From a checkpoint of a small transformer trained on Wikipedia.
Architecture: no biases in attention or MLP, untied embeddings.
Each number is 128 + 32 x the weight over its row's rms, rounded and kept within 0 to 255. Layers, rows and columns count from 0. The size above them is the row's rms in percent of the matrix's.

# layer 4 attention output (transposed), 576x576, rms 0.112, rows 15-41,79-104,143-168, columns 192-255
size [101  94  89  91  93  96  93  92  94  94  90  90  92  94  97  99  90  94  96  93  92  90  93  93  96  90  94 104 105 116 106 101 107 102 101 106 105 101 104 112 104  95 103 108 109 108 112 106 106 110 104 104 103  87  88  95  95 101  94 107 102  95  99 103 100  94  94 103  98  97 100  93  92 103  90  92  99  98  93]
[[ 54 161  84 145 128 129 175 104 138 147  88 110 193 107 128  92  98 144 184 165  74 169 131 119 151 133 169 178 145  91  89 132 157 149 155 130 170 179 130 147 117 163 145 105 180 140 101 101  81 120 123 102 119 136 155 137 125 114 113 149 108 115  61 132]
 [101 103 117 149 123 105 139 113  83 120 174 150  64  84 147 178 138 117 149 150 146 122 113 124  95 127 151 199 142 113 152 180 107 135  83  93 156 134 148 204  85 160 124 152 146 107 167 179 131 143 137 120 168  82  92 148  57  94 165 170 123 127  81 139]
 [ 94 112 126  72 102 122 135 100 171 132 102 147 159  66  97 105 165 138 127 162  89 198  90  93 122 121 148 133 111 109 127 143 121 195 110 118  94 137  81 163 224 126  97 125  66 131 119 117 146 105 124 125 135 118 217 121 154 175 132 124 134 125 127 127]
 [168  81 104  87 192 136 113 113 138 145 136 117 193  57 179 164 124  99 117 157 119 100 140 128 158 124  94 164 146 173 115 141 107 138 122 111 131 111 141 136 143  88 133 224 158 144  83 108 139 188 131 127 110 130 115  59 177 103 161 196 201 163 104 153]
 [178 110 101 177 146 145 164  61 188 118  61 119  99  89 105 104 117 101 134 113 100 152 127 193 188 138 146 123 107 137 149 153 215 177 134 152 129 128 107 114 131 131 124 176 171 146 135 137 182 122 139 145 116 120 179 119  94 115 117 108 108 119 158 203]
 [133 188 109  89  70 131  98 162 125 107 123 150 149 134 103 135 124  78 101  92 182 144  73 102 159 137 121  91 168 185  83 150  98 131 117 105 186 160 101 132 101  91  68  97 108  88 155 109 120  89 103 144 157 124 112 143  76 106  41  76 142 170 133 143]
 [130 138 178 134 113 165  78  70 124  50 210 114 168 110 140 131  95  93 108  83 141 103 129 170 141 126 117 112 130 191 110 129 118 128 146 108 101  90 165 133 136 186 131 148 110  99  86 119 146 143  92 131  87 169 140 160 127 180 113 135 184 172 144 129]
 [130 138 120  99 228 125 170  56 171 138 197 141 132  84 146 123 163 111 121  81 151 112 112 167 149  53 127 137 101 151 115 108  89 119 139 160 156 102 127 127 166 139 100 131 157 131 140 134 121 149 140 132 122  99 162 109 154 131 124 120 151 105 106 148]
 [ 86 141  91 158 170 131  93  64  92 146 133 184 133 109 170 126 128  98 183 121 120 154 146 131 109  98 167  69 161 112 134 135 164 105 134 180  74 110  93 159  83 115  41 138 137 130 149 152 234 101 113  71 141 103 107 136 112 197 155 176  97 147 164 117]
 [163 146 164 110 134 149 103  85  76 129 117 211  73  80 128 121 133 153 124 110 160 145 128 127 164 131 134 111 117 138 149  87 164 170 170 151 125 125 151  76 135 186 116 187  89 172 145 118 176  97 114 112 153  55  87 189 165  82 148 132 127 158 118  93]
 [157 125 139 121 129 123  97 131 173 140 165 135 104 134  98 101  97 152 127 150 141 107 124  74 136 108 148 114 114 116 100 182 164 105  87 157 152 160 129 143 161 123 130 163 171 201 137  87 196  48 108 107 112  70  74 138  97 108 172 131  55 158 141  97]
 [ 86 182  94  79  75 107 135 170  78  94 144 191  42  90 176 132  90 138 131 110 111  55 137 159 118  76 106  96 134 107 176 132 150 169 145 137 113 124 116 164 194 180 160 160 159 156 173 115 134 156 179 105 129 143 140 108 122 132 121 105 117  96 154 131]
 [151 169 104  94 105 152  54 131 102  86 134 109 148 154 107 112 180 112 123 188 126 155 130 124 129  50 142 142  95 117 141 123  81 159  88 136 168 147 179 164 174 115 113 143  98 162 149 138  94 119 141 173 141 140 144 106 114 189  90  68 104 135  88 115]
 [191 151 100 126  75 135  90  56 135 169 111 110 152 122 141  64 171  85 101 121  86 182 124 101 120 148  41  94 109 113 123 151 135  61 105  96  96 124 109 120 184 126 121 118 152 155  79  61  58 195 157  87 107 109 157 126 140 176  93 120 177 160 116 183]
 [116 132 140 145 172 147  78 102 133 113 156 103 169  46 108 153  97  98 137 143 113 158 103 140 110  89  76 155 153 151 148 137 102 113 171 112  85 146 174 161 129 147 141 109  86 146 196 173 173 158 123 116 129 134 139  90 132 142 136 148 164 128 148 214]
 [124  94 129 126 119 131 124  95 130 207 171  99 148 145 108 135 133 121 105  96 144  95 116 118 145 141 126 114 129 118  55 153 123  52 152 186  92 163 118 114 241 151 113 114 146 135 109 133  87 145 119 105 142 114 128  92 107 153 137 168 157 159 152 177]
 [138 100 209  59 125 174 119 180  85 148 115  87  91 153 144 154 181 139 195 114 130  68 115 166 111 130  96 147 144 146 151 159  99 142 115  63 126 100 147  97 117 120  78  92  56 186 150 121 169 118 148 114  56 111 105 110 155 179 114 151 182 156 117  58]
 [137 124  85 133 154 118 133 153  77 142 159 150 139 131 130  72 185  80 131 132 121 154  97 146  85 136 149 107 100 126 181 115 178 169  99  90 147 100 143 162 133 180 121 128  89 136 124 123 170 119 134 198 122 131 182 128 199 111 134 102 168 113 106 160]
 [122 166 163 117 119 133 113 194 148 113  88 140 131 114 146 106  69  82 161 216  83  77 132  90 128 152  94 152 153 164 150 104 124 113 147  41 121 107  99  97 136 142 155 133 172 112 174 100 154 158  92 111 125 158 108 128 123  87 156  70 241 201 173 134]
 [184 160  82 156  89 125 104 143 126 106 118 117 131 137 136 126 137 142 147  87 134 114 103 144 118  53 137 128 139 139  86 127 122 157  89 183 117 131 134  65  71 142  87 138 137 106 135 113 151 112 102 126 124 156 168 123 116 125 171 114 112 161 148 143]
 [125 132 148 146 130 152 130  95 146 167 144 130 159  94  92 151  93 149 153 110 177 125 149 101 122 164  97  84  78 114 122 143 107 204 118 100 151 149 113 126 103 100  83 116  91 173 116 133 171 146 106 105 137 179  84 133 189 133 114 126 148 120 157 105]
 [ 71 134 123  56 114 186 114  83  79 162 139 125 158 117 114 139  90 161 106 139 119 118  45 164 135 167 125  84 144 143  57 134 117 103  36 159 112 155 165  67 129 166 120 115 107 121 125 126  87 124 127 150 106 118 116 132 135  69 122 127  81 146 101  50]
 [117  62  93 148 146 147 105 107 171  59 149 107 135 152 121 138  96 150 113 133 173 158 129 183 104 124 145 183  70 136 118  88 100 146 106 124  79 148 151  95 173 195 155 148  85 118 142 106  68 166 110  57 138 135  93  98 184 121 116 145  95 162 131 146]
 [180  81 106 191 170 106 150 149  67 158 126 106 144 131 169 109 144 113 113 134  99 153 164 137 157 145 100  65 123 116  66 131  94 175 166  98 169 133 170 178 131 125 103 121 178 123 144 151 174 135 112 167 105 166 116 114 133  97 120 158  84 156 125 154]
 [ 99 105 115 123 108 168  79 120 136 145 100 142 194 184 133 108 110 240 103 140 147 132 148 123 124 102 178 138 181 149  78 135 121  51 157 148 113 117 132 159 108 151  86 153 168 130 180 140 116 211 139 147 146 139 113 197 195 172 125 189 110 123 187  81]
 [121 178 185 130 100 159 130 108 119 142 163 120 173 192 203  67  95 104 168 156  74 158 138 121 157 171 135  91 128 154 132 145 123 131 156  71 160 148  79 139 107 144 113 114 120 162 137 156 143  83 141 104  74 160 173 145 155 165  70 134 120 123 108 104]
 [145  89 135 153 168  36  95 180 152  79 107 142  39 152  92 120 145  94 128 182 124 167 124 170 132 178 164 138 179 107 146 120  96 160 200 113 160 106 136 140 114 128 100 149 176 125 190 108 159 134 152 183 139 132 123 133 134  63 173 116 176 101 131  88]
 [103  92 108 179 139 154 166 104 133 139 117 115 166 106 139 132 123 168 186 147 141 190 113 138 132  98  94 104 109 169 168 134 132  70 154  58 128 157 141 100  88 157 155 109 123 138 151 168 125 116 132 152  83  87  54 154 154 132 133 172 118 119  16  93]
 [108  56 159 139  98 110  72  96 125  75 223 108 169 118 179 113 111 102 139 118 136 174 144 106 113 110 140 123 155 130 155 150  76 116  96 116  93 140 118 123  63 185  82  97 142 124 122 115 121 199 102 115  84 122 155 136 188 181 154 166 158 119 109 138]
 [151 141 110  70 151  76  93 145  34 117 114 136 107  99 129 130 121 166 126 115 159 148 145 116  91 142 131 110 123 156 113 138 172  85  96 145 143  95 114 118 139 137 114 126 141 150 104 106 160 172 167 181 151 145 116 106 143 107 183 161 119 144  99 105]
 [128 123 138 126 121 102  99 129  98 123 146 185  56 167 183 118 153 106  89  90 167 106 142 135  54 188 116  96 128 175 101  86  85 121 123  88 131 165 121 149 146 141 116 177 157 124  79 140 182 134 116 155 142 171 177 175 134  72 168 113 157  97 121 149]
 [133 184 120 129 175 120 104 175 116  55 110 138 126 144 107 116 122  96 160 198 135 155 105 163  97 138 134 126 135 144 118 133 225 125 101 121 138 117 111 128 148  36  97  94  93 151 154 152 162 112 166 168  66 141 156 184 133 103 110  75  92 151 117 104]
 [ 79 133  73  94  76 187 146 125 180 144 135 190  38 100 141 167 139 128 188 126 134  82 143 124 116 138 158 166 123 151 113  72 138  98 140 153 110 120 133 132 176 104 166 117 172  88 136 121  93 114 118 115 114 153 128 120  86 128 125 151  67 188 182 136]
 [ 73 102 187 138 172 150 144 110 124 143 164 138  75 138  59 167 154 146 120  86 119 122 177  77 117 144 115 127 134 215 135 120 117 137 109 136 149 129 139 135 110  82 150 171 120 132 144 101  74  90 155 115 101 168 140 227 165  73  69 147 125 113 142 192]
 [ 64 114 143  63 158 181 130 133 148 107 127 102  88 133 126 157 130 127 161 114  99 119 129  98 145 196 138 143  97 122  79  89 110 150  81 183 171 144 144 142 156 138  62 135  96 170 124 139 135  95 141 141 142 133 114  83 124 101 127 109  84 128 157 117]
 [141 182  59 142 118 109 116 102  66 151 145 160 100 118 138 128 128 120 129 159  74  87 138 157 117  78 167 125 116 117 128 121 146 142 139 155 117  67  81  50 112 114  44 168 142 152 128  57 191 157 155  83 145  93 102  94 139 124 151  78 155  89 191 147]
 [168 105 154 140 143 113 130 121 118  73 191 122 115  45 129 104 186  52 149 124 161 173 175 130 204 115 103 141 130 170 114  84 188 116 108 145 137 173 133 147 155 135 132 144 142 181 102 109  93 131 129 167 116 125 162 133 135  34 145 168 122 135 122 108]
 [138 155 187 122 200 153 198 131  90  85 124 123  95 112 171  64 127 152 127 193 134 167 130 104 160 153 112 177 125 124 111  92 132 118 118  67 157 104 175 107 123 121 167 125 130  67  81 108 108  59 125 205 117 116  58 152 134 132 149 124 125 136  57 141]
 [123  90  31  95 128 108 173 164 138 156 111 208 158  75 132 103  38 144 135 102 155 117 105 183  84 147  85  99 113 132 123  79 129 155 109 156 145  87 125  70 116 150  94 120  76 146 135  79 131 102 106  80 171  90 153  67 130 100  88 129 124 140 145 151]
 [ 64 156  89  78  76 121 152 138 135 111  95 154 113  51  48 133 164 140  93 173 120 144 152  79  40  91  88 138 145  89 140 118 125 149  91 162 144 165 114 153 199  88 137 151 125 102 110 140 137 177  92 166 147 137 127  93 130 117 101 131 115 106 123 146]
 [117  87  96 101 127 111  69 161 109 131 109 139 115 135 144  88 134 148 159 131 117 121 142 124 110 157 122 117 124 134 157 112  93 129 148  88 160 116  98  76  82 135 161 100 126 113 134 101  99 165 182 131 197 175 157 136 153 246 145 137 124 150 131 104]
 [110 191 106 137 158 183  68 111 130 144 164 144 117 110 110 137 179  80 159 134 158 109 154 132 122 156 133 173 121 140 112 159 112 109 151 155 165 163 135 137 101 130 103 116 154 181 173 138 156 106 148 105  85 110 123 161 138 137 118 150 110 113  48 151]
 [ 86 128 134 121 114 117 126 118 135 111 121 186  89 181  69 155 211 164 133  95 163 129 131 119 141 127 130 111  82 156 101 128 194  95 126 185 107 131 112 157 112 190 110 123 156 138 128 133 145 122 133 135  74 104  73 151 135 136  81 148 127 113 142  99]
 [138 144 103  78 177 204 113  91 179  93  98  96  91 143 129 113 115 118 124 138 180 155 198 122 132 141 149 105 107  98 150 137  95 159 191  84 108 151 100  87 137  87 109 135 119 108 136 101 154  69 154  89 103 150 123 168  98 160 119 141 104  86  42 158]
 [ 42 100 104 143 136 117 148 138 132 162  85 184 132 154  58 102 138  93 191  89 146 147 146 123 126 200 111 136  96  66 165  90 162 200 147 142 134 122 108 132 162 151 126 180 145 113  86 114  27 103 107 150  78 104  76  95  88 140 136 106 155 164 126 149]
 [128 151 143 110 131 124  88 146 187 134 154 112 193 146 151  99 118 119  97 168 202  39 115 125 126  87 154  89 164 149 132 129 166 134 152 129 201  94 131 105 151 123 182  95 147 151 118  79 167 172 150 113 145 141 152 131 157 102  60  62 151  88 198  75]
 [143 131 158  93 136 139  99  60 121 111  46 113 142 142  90 120 118 153 158 120 156 146  98 112 140 136 128 100 134 120 127 177 159 163 141  59 165 155 165 114  52 144 163  63 151 117 118 124 139 101 104 128 144 122 142 155 174  81 128 150 127 107 102 139]
 [140 138 117 140 107 144  97 130  97 127 146 110 148 196  34 132 108 149 117 145 125  77 120 164 138 122  90 150 126 136 161  71 141 126 194 128  43 182 104  76 127  85 105 102 103 122 152 135  96 145 130 191  97 130  54  81 111 107 124 125 111  88 122 138]
 [111 110  96  79 101 136  89  73 121 103  80 106 206 147 115 123 178 161 140 123 119 116 110 134 117 115 113  64 123 172  80  76 178 130 113 136 113 132 120 111 180 141 167  65 115  96 160 151 126 237 158 111 101 123  81 131 164 132  93 142 125 184 159 125]
 [141 166 119 170 170 103 164 156 168 102 130  80 124 149  84  99 103 157 163 147 116 116  83 156  99 151 156 162 153 150 137 133 152 138 136 120 134 129 145 139 168 112 140 127 110  88 149  60 145 178  97 112 106 108  62 117 170 124 136 166 149 111 121 104]
 [123 134 102 107 111  93 111 107  47  88 136 135 235 157 127  70  83 146 104 147  91  83 145  39 139 152 135  95 105 113 135 137 136 112 123 108 149  85 162 139  83 151 107 123 135 158  96 152 174 121 164 159 112 115  92 111 109 166  90 171 102 172  83 136]
 [100 191 127 160 117 114 117 118 155 103 178 157 165 144 142 136 102 116 162 125 127 153  98  86 140  91 150 135 101 145  84 184 165  95 156 101 149 108 140 109  51 111 146  89 159 116 116 120 169 114 100 169 151 156 128 156 111  83  96  83 119 129 102  93]
 [120 169 109 125 109 118 176 189 116 132 107  63  55 131 136 146 121 137 133 132 103 145  82 138 113 161 148 111 146 127 103  84  99 128 141 173  96 106 130 106 197  81 180 122 138 198  40 141  85 123 135  93 163 100 146 130 138 159 140 137 132 133 149 154]
 [127 144 113 114  99  68  63 143 133 127  90 167 139 167 146 106 120 128 144 122 144  93 139 160 108 104 109 136 123 142 163 182  76 131 128 113 114 108 151 152 109 137  74 122 123 107 186 120  99 123 122 152 159 105 123  85 143 121 135  74 165  94  81 116]
 [163  92 115 103 140  86  68 179 144 114  77 131 130 101 171 113  81 155 147 126 152  83 128 135 145 190 156 115 128 100 144  69  98  73 184 185 127 102 120 103  93  75 140  72  87 178  98 145 122 206 134 149 101 138 139 177 144 140 115 149 143 130 157 149]
 [147 143  47 133 108 171 135  96 156  77 152 118 187 120 126 115 138 136  72 184 135 114 167 127 160 131 147 117 109 178 161 107  97 194 107 135 153 134 109 120 140 138 115  94 120  91 155 120  73 116 119 123 112 138 149  83 131 135 130  86 150 147 128 169]
 [145 120 150 164  71 142 114 121 166 143 114 144 169 153  94 126 193 156 126 140  94 183  52 106 129 107 120 116 110 130 141 116 161 122 127 128 114 180 183 115 133 147 131 150 116  75  77 114 129  73  79 108 137 163 119  59 121  91  97 134 115 143 124 117]
 [100 111 173 152 125  93 125 132  92 176 120 125  81  89 143 187 119 137 105 174 162 165 172 163  87 120 118 140 119 104 140 123 193 126  88 142 139 149 120 143 136 121 163 138 177  84 152 148 120 125 126 116 143  84  82 129 151  98 152 135 125  86 137 175]
 [130 123 107 158 137  91 158  92 141 153 164  78 128 181 144 141 127 136 106 168  68 127 101 139 188 136 160 115 101 104 123 155 123 126 174 145 149 103 124 178  90 180 110  96 124 141 152 150 175 154 160  96 182  71 121  93 145  70 124 107 156 111 142 166]
 [135 147  94 193  75 118 134  82 123  83 131 112 113 123 129 107 131 136 152 127 193 125 123 122 167  95 194 116 136 122 150 106  80 193 158  75 142 144 122  54 119 163 185 216 155 165 142 128  93  80  96 161 178  98 137  61 163 135 128 149 137 136 142  53]
 [167  85 164 114 143 142 114 101 108 145 119  97 105 107  79 117 134 150 121  86 145 177 138 129 103 148 141 103 190 142 124  95 146 147 154 111 177 157 109 111  85 136 130 142 178 153 148 149 113 104 141 131 126 187 136 136 132 100  95 166 200 164 126 147]
 [121 115 104 113 118 120 160 154 146 151  81 128 138 108 122  73 174 146 166 109 121  84 156 130 171 142 141 132 105  86  93 120 123 144 192  95 159 128 150 154 156 125  98 130 136 129  95 139 134 186 150 148 138 135  83 203 105  60 154 142 162 158  61 186]
 [ 81  96 118 130  68 157 103 151 141 135 131 160  83 112 121  82 111 128  84 192 115 170 141 162 176 127 162 113 137 122  89 168 163 102  34 105 112 158  95 122 128 110 132 123 210  83 161 140 135 151 107 128 172 147 129 113 116 176 118 114  74  85 110 184]
 [158 127  72 148 147  88 130  88 144 138 102 122 103 159 175 103 131 124 181  94 141 113 191 105 127 126 158 147  76 151 152 161  82 115 139 149  79  87 148  89 134 166 111 126 137 121 118 165  87  81  92 137  94 137 125 112 147 132  79  69 141 148 128 172]
 [158 137 183 153 119  89  79 150 177 110 171 114 123 135  72 128 113 119 177 124 148  83 145  75 120 113 127 126 160 129 137 146  82  86 144 137 128  61 130 122 134  75 108 131 151  93  88 150 160  62 178 209 120 110  95 102 196 133 112 105  73 125 105  81]
 [164 146 146  94 130 173  93 105 142 149 181  89 103 139 131 139 106 194 205 122 177 110 151 121 133 158 124 115  69 177 189 135 143 112 111 120 135 159 155  85  98 129 173 168 158  93 123  89 124  95  94 145  73 105 144 142 147  78 113 116 117  98 115  99]
 [131 184 106 127 125 147 119 124  82 130  67 126 174 101  81 146  95 148 139 120  82  88 144 125 134 144 129 165  78  83 154  92 147  97 137 126 109  80 141 132 147  60  57  96 127  93 153 134 133 118 104 167 133 149 114 127 126 113 143  97 142  62 131 125]
 [132 159 134 155  83 121 188  80 123 138  89 133 116 148  56 118 136 121  74 146 165 163 136 153  95 127 142 147 129 196 115 137 139 107  98 137 187 140 149 149  88 125 137 152 129  99  84  81 142 149 117 187 137 184  72 125  79 117 133 165  81 155 173 162]
 [149 120 127 126 172 182 134 173 123 121 111 128 118 112 152 147 141 141 218 126 116 134 159 115 117 165 115 158 147 153 142 169 143  92 132  98 147  59 111 180 101 117 162 127  76 125 100 148 126 153  86 127 142 166 143 166 106 114 120 131 175 124 117 101]
 [137 105 102 112 123 117 153 166 103 155 130 168 125 139  84 148 148 157 103 159  93 155  26 125 116  91 130  89 130  93 140 125 155  81 120 101 140 117 149  66  80 113 165 110  83 120 132 106 173  26 144 131 149 155 151 161 145 114 144 106 169 113 144 129]
 [146 106 138 153 124 154 100 155 110  84 134  55 110 107  80 127 118 121 100 133 133 135  70 107  85  84 139 156 145 126 185  89 108 164 173 173 104 100 131 179 128 133 134  91 153 100 132  90 156 126 152 136 149 171 133 121 135 108  83 119 176 117 168  75]
 [149 131 160 112  88 159  89  99 130 112 134 128 135 120 143  76 116 184 132 146 131 138 116 126 104 147 109 148 167 112  84 169 109 107 156 159  87 103 114 160 115  89 148 146 144 107 117 148 118 135 138  91 164 142 167 185 136 101 133 165 147  94 118 176]
 [ 97 130 111  98 170 119 134 133  77 201 147  97  61 179 113 131 126 124 117 117 145 172 114 152 145 101  75 155 153  98 118 166 166 193 109 128 103 203 141 142 226 118 138 134 150 144 128 124 113 137 168 163 100 135  59 124 184 142 170 119 114  70 102  74]
 [134 115 152 130 177  57 158 106 148 138 154 140 128  90 110 124 148 124 120 127 173  82 145 172 129 183 128 190 193 143 126  68 126 143 121 134 123 120 145 170 150 134 233 132 197 129 179 144 136 134 100 115 199 174 160 100  67 128 108 109 113 139 133 116]
 [151 149 157 142  90 170 130 203 142 110 157 118 151  95  93  90 120 138 148  90 126 154 174  92 164 163 157 158 118 202 116 162 117 119 135 121 158 199 100  81  50 160 111 149 174 130 146 119 107  95 106 124 121 124 165 159 160 199  42 101 120 180 149 172]
 [122 135 139 119 102  82 174 140  72  76 124  98 150 115 116 122 134 145 138 139 137 113 102 136 106  75 164 131 124 110 113 106 136 154 146 144 189 154 142 158 144 160 137 157 112 170 179 132 128  79 152 166 170  95 149 107 176 164 150 146  61 168 145  88]
 [117 119 117 110 126 152 136 159 139 133 128 137 107 121 146 138 111 162 146 137 128 127 125 161 109 119 163 139 168 124 119 128 102 115 141 130 113  60 150  80 104 197 143  87 143  82  45  95 116  73 152 122 172 121 109 135  83 140 107 106 180 166 160 105]
 [ 97 120 108 164  94 151  56 105 109  98 130 130 116 169 160 142 100 119  83 114 133  98  60 171  67 116  91  54  63 153 176 107 103 183 170 167  97 126 165 171 120 148 151 183 183 149 149 156 144 127 135  75 132 154 125  75  86  94 119 146 129  72 102 130]
 [100 163 116 115 136 180 137 142 144 123 176 116 132  38 121 121 157  98 180 143 133 160 105 117 122 177 140 103 171 120  74 136 156 114  66 119  82 120 115 162 125 123  87 140 173 138 223 121 110  81 181 147 122 111 159 109 151 105 145 135 116 111 168 158]]
# layer 4 attention value, 192x576, rms 0.134, rows 16-41, columns 192-255
size [ 95 103 101  94  96 103 101 102  98 100  97 102  92 100 102 102 104 100  95  96  98 103  99 106  99 105]
[[137 156 153  87 154 144  94 112 150 172 118 119 145 123  91 103 118 102 123 130 154 146 175 123 112 124 101 114 151 123 176 157 102 157 179 155 150 114 112 119 161 172 153 188 118 140 168  70 175 131 108 116 161  87 136 175 117  91 128 167 136  93 113 108]
 [128  83 157 109 164 116  85 153  87 131 172 100 128 170 118  96 112 119 140  98 139 139 113 130 126 127 101 130 169  98 111 159 144 129 156 173  89  87 146  78 122 108 105 164 122 106 120 132  94 117 131 136 118 110  18 121 114 180 176 141 107 158 124 136]
 [114  94 200 176 126 126 135 152 106 108 162 106  95 122 151 185 118 159 123 109 178 146 145 135  48 135  47 106 131 139 168 170 187 162 110 114  96 182 145 118 118  69 157  69 140 122 140 173  99 126 151 131 157 132 110 176 120 148 101 108 144  70  99  58]
 [ 98 169 108 175  88 199 106 112 130 167 155 174 143  94 139 166 125 107  94 149 156 154 128 140 135 132 117  94 179  58 171 101  94 100 142  98 198 148 104 107 132 101  92  93 118 101 112 106 154 144 107 165 144 145  69 102  83 196  93  70 120 135 126 137]
 [177  94  68 123 132  93  53 129 108 136 153 129 159 105 108 142 148 134 125 138 147 135 101 174  76 136 217 117 139 138 140 145 146 133 156 155  88 117 141  81 151  68  92 118 164 128 119 100  86 108 163 178  86 163 109  96 144 162 176  56  71 106 107 153]
 [ 79 190 134 129  90 105 135  92 144 127 174 143 100 124 137 200 137 157 143 122  64 161 137 142 105  94  89 107 132 149 155 162  64 178  92 194 160 134 135 138 109 106 157 111  95  99  83 103 121 176 158 140 195 139  94 114 188 107 142 135 145 125 106  48]
 [190 137 155 161 138  74  99 108  65 158 143  80 117 111  98 184 148 102  81 134  56 220  75 165 150 110 105 104 132 134 139 124 105  63 109  97  95 162 174  94 139  70  66 132 142 157 164 181 133 116 136 125 198 144 151 194 104 156 139 146 136 117 155 130]
 [112  95 149 130 106 224 132 112 125 177 157  98 225 180 139 125  52 146  95 128 173 163 130 162 144 169 107 138 122 162 136 129  87  93 133 198 145 102 167 103 127 143 141 116 106 150 105  97 124 124 172 115 109 143 171  98 118 125 130 121 123 111 178 127]
 [ 81 120 122 132  87 113 120 184 115 195 131 105 151 132 100 128  52 152 139  73 162 123 108 132 161 127 106  98 119 169  72 152  96 122  86 125 151 104 105 197  83 149 125 102 116 109 127  76 106 122 109 172 129 133 115 130  86 106 124  70 148 202 145 157]
 [103 151 113 142 112 132 116 182 135 148 136  89 159 111 165 109  88 174 220 113 116  98 169 148 132 103 141 169 157 155  69  40 124  95 160 145 143 114 124  88 111 140 109 141 161  55 114  97 109 176 108 104 153 151 148  95 161 105 122  81  82 123 121 109]
 [171 108  84 120  93 168  78  61 144  97 139  93 165 168 148  98 177 146 122 173 156 111 141 148 110  57  94 101 158  99 112  88 128 136  82 114 143 186 157 120  91 110 146  92 137 129  86 215  92 158 113 148 149 102 103 139 159 107  91 152 127 132 112 144]
 [118  43 129 157  88 134  78 127 114 156 135 141 127 124 214  93 140  85 162 140 119 121 158 155  89 171 242 177 162 158  80 102 229 130 129 110  86 138 140 173 135 164 119  96  92 129 155 119 194 116 116 101 131 166 138 110 177 123 111 144 114 130 218 106]
 [175  90 132 131 144 121 138 167 137 146 157 161 121 111 141 152 125 169 120 166 187 100  87 178  76  55  69  71 181 103 141  90 145 169 147 129 140 144  99 109 142 168  34 121 104 147 124  94 179 140 128 158 121  63 148 119 140 126  89 113 142 109 185 142]
 [105 138 146  94 166 134 149 143 159 136  84 155 127 200 132 137 124 178 124 114 110 120 126 128  98  73 116 117 197 179  53 109 152 152  62 138  74  93 191 158 167 129 126 138  45 177 117 106 133 161  91 152 107  96 158  56 110 134 156 141 115 111 126  80]
 [ 91  94  86 103 132 164 197 168 158  81  89  83 128 137 159 110  72 152  88 128 146  53 145 128 120 119 162 141  97 132 196 138  66 135 112 148 131  84 130 113 127 143 131 138 133 144 117 154 210 134  88 116 159 150 170 202 144 155 115 140  97 144 128 136]
 [175  92 162 176 140 111  94 139 150 145 116  86 105 132 110 112 102 199 155 108 117 129 123  90 104  83  92  90 148  34 170 136 125  94  92  98 115 100  76 153 130 133 153 164  83 110 111 155 158 159 134 173  78  80 128  81 193 142 106 157 105 142 108 137]
 [ 82 137 129 173 102  89 126 122 101 116  91 159 155  56  81 133  76  84 166 121  90 187  89 100  85  70 109 163 124 141 155 122 130 115 119 133  99 141 142 132 146  93  88 137 142 130 121 191 110 158 105 173 139 106 122 143 137 112  82 127 220  98 155 186]
 [167 175  45  86 173 123 116 196 115 141 114 160 104  99 114 130 125  96 122  81 108 162 160 111 143 106 117 139 116 114 126 127 128  78 112 100 147 143 126  90 102 147  98  90 123 171 156  68 149 135 105 148 130 141 120 115  68 104 149 152 114  72 134 130]
 [153 110 167 156 200 149 117 117 160 115 123 148 179 134 123 133 122  95 110 182  47 146 177 118 114 149 126  62 123  67 123 122 123 104 156 162  87  98  55 153 172  74 129 143 123 111 150 123 132 109 128 151 129  99 155 149 140  90 172  71 183 144 108 122]
 [104  62 156 128  90 118 114 122 132  85 153 168 142 132 129  52 162 113 111 135  71 139  84 142 161 157 159 155 143 155 171  30  90 112 103 119 153  94  50 108 110 160 118  87 102  98 112 108 136 174 136 141  57 136 174 183  92 120 117 130 166 133  51 106]
 [105 167 101 132 171  88 207  99 144 124  67 157 136 117 149 124 112 115 131  96 118 109 116  72 147  89 167 237 104 154  47  85 117 195 148 134 185 132 145 120 117 134 116 128  89  83  86 156 196 107 124 143 175  95 131 101 123 115  98 147 137 165 141 126]
 [117 120 183 107 141 119 162  97 166 163 136 201 113  92 110 126 126  95 164 122  94 160  92  53 127 105 151  91 173  65 108  91 137 145 126 149 152 112  83 155 129 131  93  93 137 136 138 117 114 109  76 121 130 132 101 123 127 107 133  78 157 153 113 186]
 [178 183 139  94  97 130 137 152 141 163 131 182 147 139  51 134 119  99 105 136 110 171 120 111 113  54 147 147 160 132 117 106 138 160  92  90 129  88 154 145 150 117  65 142 129 119 142 160 175 113  88 132 103 194 106 155 140 104 111 149  71 177  87 173]
 [170 126 166 174 198 104 130  65  82 123 112 140 149  77 124 100 179 145 109  87 154 152 125 106  75  94  78 175 126 105 118 132 147 168 135 104 130  73 138 165 136  94 163 109 115 118 107 125 120 133 131 143 105  97 142 126 122  85 159 100 140  81  69  72]
 [133 113 133 174 147 136 160 151  83 146  97  97  78  71  93 134 151 139 155 155 134 114 202 172 108 120 110 151 162  84 157 123 107 127 110 150 122 118 150  51 103 145 221 130 129  85 133 194 113 171 168 140 123 112  86 149 106 129 122 164 125  43 147 128]
 [ 84  91 170 203 154 138 112  88 160 124 116 118  43 202 157  98 175  74 162 158 187 118 157 119  88 158 117 138 132 185  99 102 111  89 141 119 207 170 172 146 116 200 147 120 145 134 143 115 114 122 171 193 159 148 116 119 123 124 163 143 106  74 102 169]]